Weights of a small transformer language model.
Architecture: RMSNorm before each block, normalized queries and keys.
Each number is 500 + 50 x the weight over the matrix's rms, rounded and kept within 0 to 999. Layers, rows and columns count from 0. Numbers have three digits each.

# down: layer 4 MLP down (transposed), 256x96, rms 0.169, rows 198-237, columns 48-95
# gate: layer 4 MLP gate, 256x96, rms 0.414, rows 199-238, columns 48-95
# up: layer 4 MLP up, 256x96, rms 0.464, rows 199-238, columns 48-95
down198:433444423567520476540526532476465593530466550452530484436476539494505540507571487417426439469490415555569491531507461492467575549507451497543473
gate199:467483515542448503530578543511488510537462460514498501404530534569529556548506530516485487451426516507526457479522537506541428530519505561522500
up199:529518555451463455547454457495398467520522493505497494515471439413451507514548449498487516435501565490478519503490513580547551508484326493484518
down199:432491535528502427514502472456532548484498564480599568520532466410512453450485425496575469524513558558454583423628368550484431358585348541398559
gate200:475521573593461472461474417528526443330467497442488374579457461503413473476445623534570483492574518527485524513464505528430495430521430503447507
up200:463453476496491527425505497549557579581515484457546611604561548509443449456516424542575550542401484466504500508472447422462585541446402439536403
down200:506513389474469454484512493422485366528469487541512444518400545553666546449461398525438542467485537437447554504502479600391571436567529501490635
gate201:543397629454414479516560529499487520458510536516536457472485524546524500470497453495531500507509449611442565493537536583529580426473540547420519
up201:465581440553500508469404419473490506478487445449433507498510495454469455572477512433475534508499484480554461496461498480522560528480550575485505
down201:468467534451489479507557522449533504571549518488491453425494540540581461502522534526576436454465483462437560443503528472537421507520451477495449
gate202:506526411410504583533377442461604430488518421469513507555419453459548622512440522382526511578467533539473464541571515511569483379519594504531494
up202:549489469477533402472505435419503494451623477481473419527506498464515479555558484600428526454572492567515481461529419403525511512500440547503486
down202:464452562535557472579566522576496492431432551511509501428522516521536471504486522503578583477510458537511520482498476517448465526527486460521545
gate203:440594532422462454506438522497498463485575533368453426511433547425480448599566550632627523439549610649418335679484568634487490432514446489557515
up203:476539471523475531542551481548365445472477506497452567480451492369485415561458424473538421535412616539562520541463614509397587639456456511544440
down203:577494503520579452402455461551580501475432453504557412478534539578548504418506579463493570514435411421454554387573443529533545477508560470506580
gate204:441532474495543459530431438535470484508492503426484544501479587521539510498464499515506554512429526485544506502528485542511571448471534468453547
up204:565485484539555532453522398475385473559602460519559490626588462638589531595563485435460551471558579450616599445531502489465430434507494579581488
down204:472541501446507508549529576527577599478481560416442562404473509406409473442437562537558472494460475531401504500531504445514597482522508431494539
gate205:500449616524499449534529558513447496379491495415579522509479520448448558506451556488539489494510544525491494516509458450468434487553500463515488
up205:552504431570476547514548490469556493569477466510468517517475547510494542546544449514459470498493488499457521499529527467461521488480506515466534
down205:448450594466539452523427431502544452439542595523473464516458469498549537573403562540593512539506586431554469428529488575560503528445545527535471
gate206:492477519439476566475486587590422477483548600496488510519499439577550578542395456499541473473462432458500452483456541504564473458490507434473409
up206:535474578468552423468412539445364473554538482573586483491466542597579505496525570566491481435487412489586546545609466533471520414518436573505457
down206:544526475517503503478513544587471541508462511459513505561519527454512525511525502470509520552492464572492450461442573496555545455428578365429522
gate207:486569489569604531455472540513501541395566504542528492502534506584449517549426472480528498503495453538611496600605502460627425436418504476458424
up207:480497554575475475592607471472467478411428523520453405484517508600553459523434530493501509498533398477507450529549434504481485514585530507517545
down207:423468529543520477491422507595399489415416567471526579497469449496408416464473562602442443522477482483476497449388480391454553539502491519502486
gate208:374512552469519499475477559469570522444469578455493543515515541478575438497453473430597481479535611527444523446419459515611385488558432409456532
up208:602606474510478603529518465458494472496569561524547548514464497570597452477396527500539552505501531517479492534472443439488514540461472632536448
down208:436460460495477430491489523504453495523516487460434486459522494437518427593580478522454479486579508600521460550499503458534420498492534457494434
gate209:484492550468479500525459573482484510487564454486470466508546487472559526476510518489490459522467502588506471541473551509486560427477433544487529
up209:429536522521398382471504486468571454551439478474557542570498488450492479469527505449522448487514426485467497430515528549494468478503495471464550
down209:581522463518623462526512517504514457474508471606443427504447569560443514446513509541434517509476562478497570568439434478480585552491545550527505
gate210:421449451599515562550544572504456656438434415524525572542433546569500530503437502468640480474524495527539474469541468469522447550528564472479489
up210:578560499374519377475505476476508520524454623503496503581497507563470488458520479498487492494459523469430508578466501547522497551582549507452488
down210:565494498556468476490370427476438506540468437377549575444503512420491519453455454568492513507545506552427476447468397497398461458606444462519534
gate211:425502599464430429493565458412566542426515473522537428563573484545486511540497479543440417544409410546470447455466458437497471469428447497545555
up211:538551464470581475554433528570499440561429434468481472437425527477521451407433430568600507444466528463434590498529503496557523475479479462439459
down211:496499521550474514559550484476561486424578598494524495566426541455518538434504565405550488507490519530524565503497456619513543535541520512510605
gate212:496550510450492455461518520581480567481478499492461498510470536550477505482562503500491545491500458454430493578508497531577370513560445502535489
up212:497597532438564548539425470482514513449514560518467478475473562392480396515421462451538452597467508515520395501495437548516443565518437470496433
down212:509455560561482496471492513515578445528545457488534501438444492514474501487452508538548466504521551435510513470502495498395558496497593500466624
gate213:525545513522461526403469529567455530470394471442495562507530550467548472466429574433422457491418546492452499537490398474518431454506539444502455
up213:573566550454506519390507472596507454518509500559483526540458475454444455483449410508491510477518444438499451534429539402497455512467472499557559
down213:484530511587548446473522499518510449519457533471510396532487494516484468556530580348421430531459545537483457525446390603514549455481568466489483
gate214:526498604541529478468439354582437472502484450465454411574558518563550597493612520447451457399501519468478380470441482556524463496520530486448410
up214:618454479410423570452502487537596371532604415533507498445488410472506529561397387471517549478469479476466522520533443488589563607558529442493565
down214:507454488485460441567511453532573521451502555457522521473509487450457423450512531534564431424499552550525511543575569451456482443474460456537435
gate215:406494470543487532524512492494473499524540489488475542470491474481491505520477511517516500488536526483544496516516505510537448461542538484470447
up215:593531569486552479570445534450447542504529458484589489493488499425524558429531396492417436530509594516570517392500532510530579516490517440460487
down215:534472448502528524544609527466580511551470528549413506463486548570435442527593538528533546472524496511529564575457498474482460518434585454498484
gate216:560513410466508435440584507479404416480505509472580452555524486401524485401511449456579511563509458450342620543480552456487514511435506436472376
up216:478452505443492520496495510525515513523524484512474438481581515448454507503535503499507437382445475569548523484576497427405503561479570566450525
down216:552481573475431571472497422441465468507482560451437511561484512536461489496546466487511507489613455500501547574436463507589546509524520429593511
gate217:541475522472430464498560388528494597548494474527425503502525424485462475524459381488502489460453442541510489528536555485496473582540450477426465
up217:538571485608460481469479518398428457478570502527415428561566445451424495478494466427565527454437424527543560550522506509452512498562480448504444
down217:445498500520514532504476514579567494583443466535544549465495519565436493584514525564516436542603578495482488638529476521432496472443536541475460
gate218:522471509468469465478456506473521539447495526506506449483570477505532517508492510533513510454436473500534484506515513504526475466528498479491481
up218:541497454524580522430522529457525447556562463514622493518450570396502483454580435489409495519518470430403427447528460403509568533476540560452551
down218:562494515423517445561562559457580543528453535566442352489461516529447439533537551466430530501499455514565574558444513583490438529491557492526462
gate219:513512473489457491472530520479534536416568525415513522419479493498478502488518345465478473486433454443458460524547519542498470436504480574528482
up219:459457496470530520544522471522508437504513557541450557476425574508547550507522577597502436549576518523483656402515559442445546547467528539471482
down219:585461494574486449607526566565450479536477503470615469509435471473476507574454504467460555452520507470525457589396474453418507528458452446427521
gate220:520465529527508545491440536471574492472483553504554491530463502442513506489511525520579511493539537500477470509488580524482444494497509570521512
up220:522474541571480486503522600497507498488599445458461540493564586512595488484463431557528522539461508442424596460541507441394402555543425478436562
down220:520506453447517525536531468450484548511455550467533484449464461487424500480533585445454447499512572503586433559469592552541613490447562484541510
gate221:512466476531485513500547471451465584406543586489559451520579523505513567577439514466512467497483501501478528419520429459500486488452441484571490
up221:469438586545500501455542448555514573445556480402440387537565499471539530497402467525393498626495493447463490486503538540509448590538426494461539
down221:563456418460474431458410492429446480534466497433499520529466546523566512512468479495640441488495535557469553542525432448436493432568506563525495
gate222:354451514476465403503565494464481521529471465437517411464511526536494511495581481571484501451473509453408502557522537551531455434618489534468529
up222:655466574439502551588420529431584483539454379472590445510451523508540458485395456434436506583459435498638347513496497545473371470488459471483473
down222:524547597544457623494494500565434358511546538579540578546454418476483542512451372493477399535537549572515488458533445486455454520422478473519449
gate223:387362655601488519416608465475458471307402427381400407381417478475565440602492583455591517547502557569543492382412532596500434447518453495529439
up223:506499488535485505519556621493487530443441472410476510527474420491627402525484575586473552503546492573552549507436507593527487407464505563495506
down223:541451539471594531475492433463594618415385523620490432435479554562409483585570559414571458497623509510564548518471458478539482530429481509482433
gate224:594466507517430437498452510525524511483485493430465400502477492509495581565423462518452364421515524526531470464402500460522411587483544546514528
up224:456498550436534472414515493474464510468509481469519542444561475523479419560436510522564499546476514446517487504485487426606514559439490524497514
down224:553547428505525480534518503578537433609539668511490432597435495398548482445425592431544605443474477509500547487467474537525486502575470454507515
gate225:528484499501545517476423504465572443531548517470512474493548552541498487481481499492526479491486460541544456495568570568508436476539530582499562
up225:541487462466516519542456587436469580525498522570454486479527461491485506509503599483671582493542516513469456484545542433555368506399456448480494
down225:435505543538437503457549463537456517491550460464473489543507464537550571477501473563454471473428513464493507438548445617469479445627510506508478
gate226:510468475600469464492423408481535514477616534495469519499511413560519526479474526483466454493470577475429520473507414420448422478426443503436457
up226:472511486465434547440553509548463464535480531591463553507523559509516537512543518516492481453524536581419396504546475542519520524542473506530492
down226:568522520550546488516470474601451511534572605450465536527481416547494438546519577482496506522432537480450515489511484536493474447466514437507464
gate227:488427512467471472508567522405474398530397587441543469504479488476484529438541491548534511527511502505494471623518498510500455576477471555444458
up227:598562564564535465572429589476592517418533447571498462587526522504452524584538547582460518491474507446436491443395482458544480547466559476448499
down227:492499503485526506429494466411408431480491432565460460471520523607506541505518517501396407559557550438482520538544558499536501447452542528523565
gate228:515367555532374518466422387446447627448492553461510481457523461549453532501430468497530554569524438436519457412499491547453458487380573413574431
up228:503434531515416500415472523491538597491404471568495527462455519516487484444448546532529493560522452466522535373506553473408415520510554463554627
down228:568420553480569555532489478396476497502508517428497506491464480525500471484542525401423526483522509457493371555387505559580516567399531477451366
gate229:507469554518524513525515563596503477481493474574539450505517473552613562521496519523518534499463457528496454436464463508406518387571474534408492
up229:471555474535432483521500459437507534479601541459473553481442563450504460494440563520563462526493511482531517553435540529445475519501539491473514
down229:562524402418443501502429503531514443496478476406502494505581513492534499541442502478488530504576509493463496495609495377506530578457403523559523
gate230:503488523505533470511400492487471427515584602556433547454544496563609465601535512336490484517476640462454508546535506525601419499545540445468503
up230:545433444470514442469430401539583605422511452444518495601501493397486463476522495500525511501395429486501573512427465573497539526482551493592417
down230:513486454478457496495509492474498441515477494463481502482483417503458556350408508480514479502470566531430448464455497469454538458561437523487513
gate231:566477429513537475487501466581509568497521509424514508503380619508506403492511517453469375384556507494597533495540449470353477523553524603468593
up231:518477447469534485476449430481451472508504517546588514599450466524581568413566446530439539375605385522518462487443551492524434481524573531512579
down231:630395567547589431467542610533517584447523517477454404432491597448480471492473524390524473542481573451588583437550476482461511516452532516480611
gate232:563514537524570441534479513469526469470498518473546473470550577510501516513481525518456475537462490530517498509426478446527514528486505459540499
up232:560494474541454560416460541434523569411565420380477400478566506629503472523503560500542490626513567538432444485512489510544339483491522406519432
down232:438446476496403590538470546583469546532571466509479528510486466475467467496479516533481454486451498490499489364618536497454555520496485562443523
gate233:444546581471597510605563489591490434541466481539498533550520536528543577562485580508500447499565532483573538488575440509446461507585423538574477
up233:463425579542543505462458634484448534440486535403489425465448539488526439497572516533464469508457617510464544567499426541483464543475463489518515
down233:513452533462455487481493513489467473543512462498489620459527416543459479519500508485464500510432475505460421470466485482479513490507499506539401
gate234:563409459475446486505407480565567642466507501444407553467637460558556567544528573475505406495456492444529505436603614497476506347420531455618442
up234:526613463486424474519571535504529576481471445529465364539449536520460512455457543474506575503510528420400427444474411565548447594567485473446604
down234:505442505455586465386473388557448541568561451411519517513587509486548509530539544520442497487541441552494485532501465531421547540562522587454467
gate235:511497554428504564487515436496452496461543553447590493592292406569448566447426556612496421424472526485450484555503499475458408569489526457464567
up235:532450513558400475473559523494438502566510471495550498516492509485481619450492478491485419495439512485495427570515481489464539450444500479467651
down235:519454522497448492498502503534525514432509593482516531462413510419483398499377491476562563529599515560501499526515476507553466493433453475459455
gate236:478515470488500447515544541390470510479528579468498450566618500503517550531527493468521532484499475490487433482515497449474516525482473474486472
up236:448528443416436452486543502512500416561505534591598461525536474475502515481598565540510522592575501487423495504515429536439375506569566532459526
down236:515485510550427524486449493551468533471460458459490602571481426507470515590445459557547435485494516575549490368560554477477579460536503510549463
gate237:506514446574480465512459471428464493449518427471516516522456484427461592544476495541486541512475465418525438466530434461541484437473468540563463
up237:497547531421407521577548491444505471452437405543483470475566483579523506523479534480489426470611440504506480525513496435462485557519522417470528
down237:490507508519419419464446461515440437539526594477492471547517445436499498502488493502444492451435516391490506547499475559524536540516481609473491
gate238:459451462412608523437473510520449491522457584495522464535478409522577493514506529482501456472480474492551495526509369515418499386553580501520511
up238:561613520499422511505420522418523493417573585616532524503504430551436556553496502541572456466461546514492494469527493502536486522496466468515516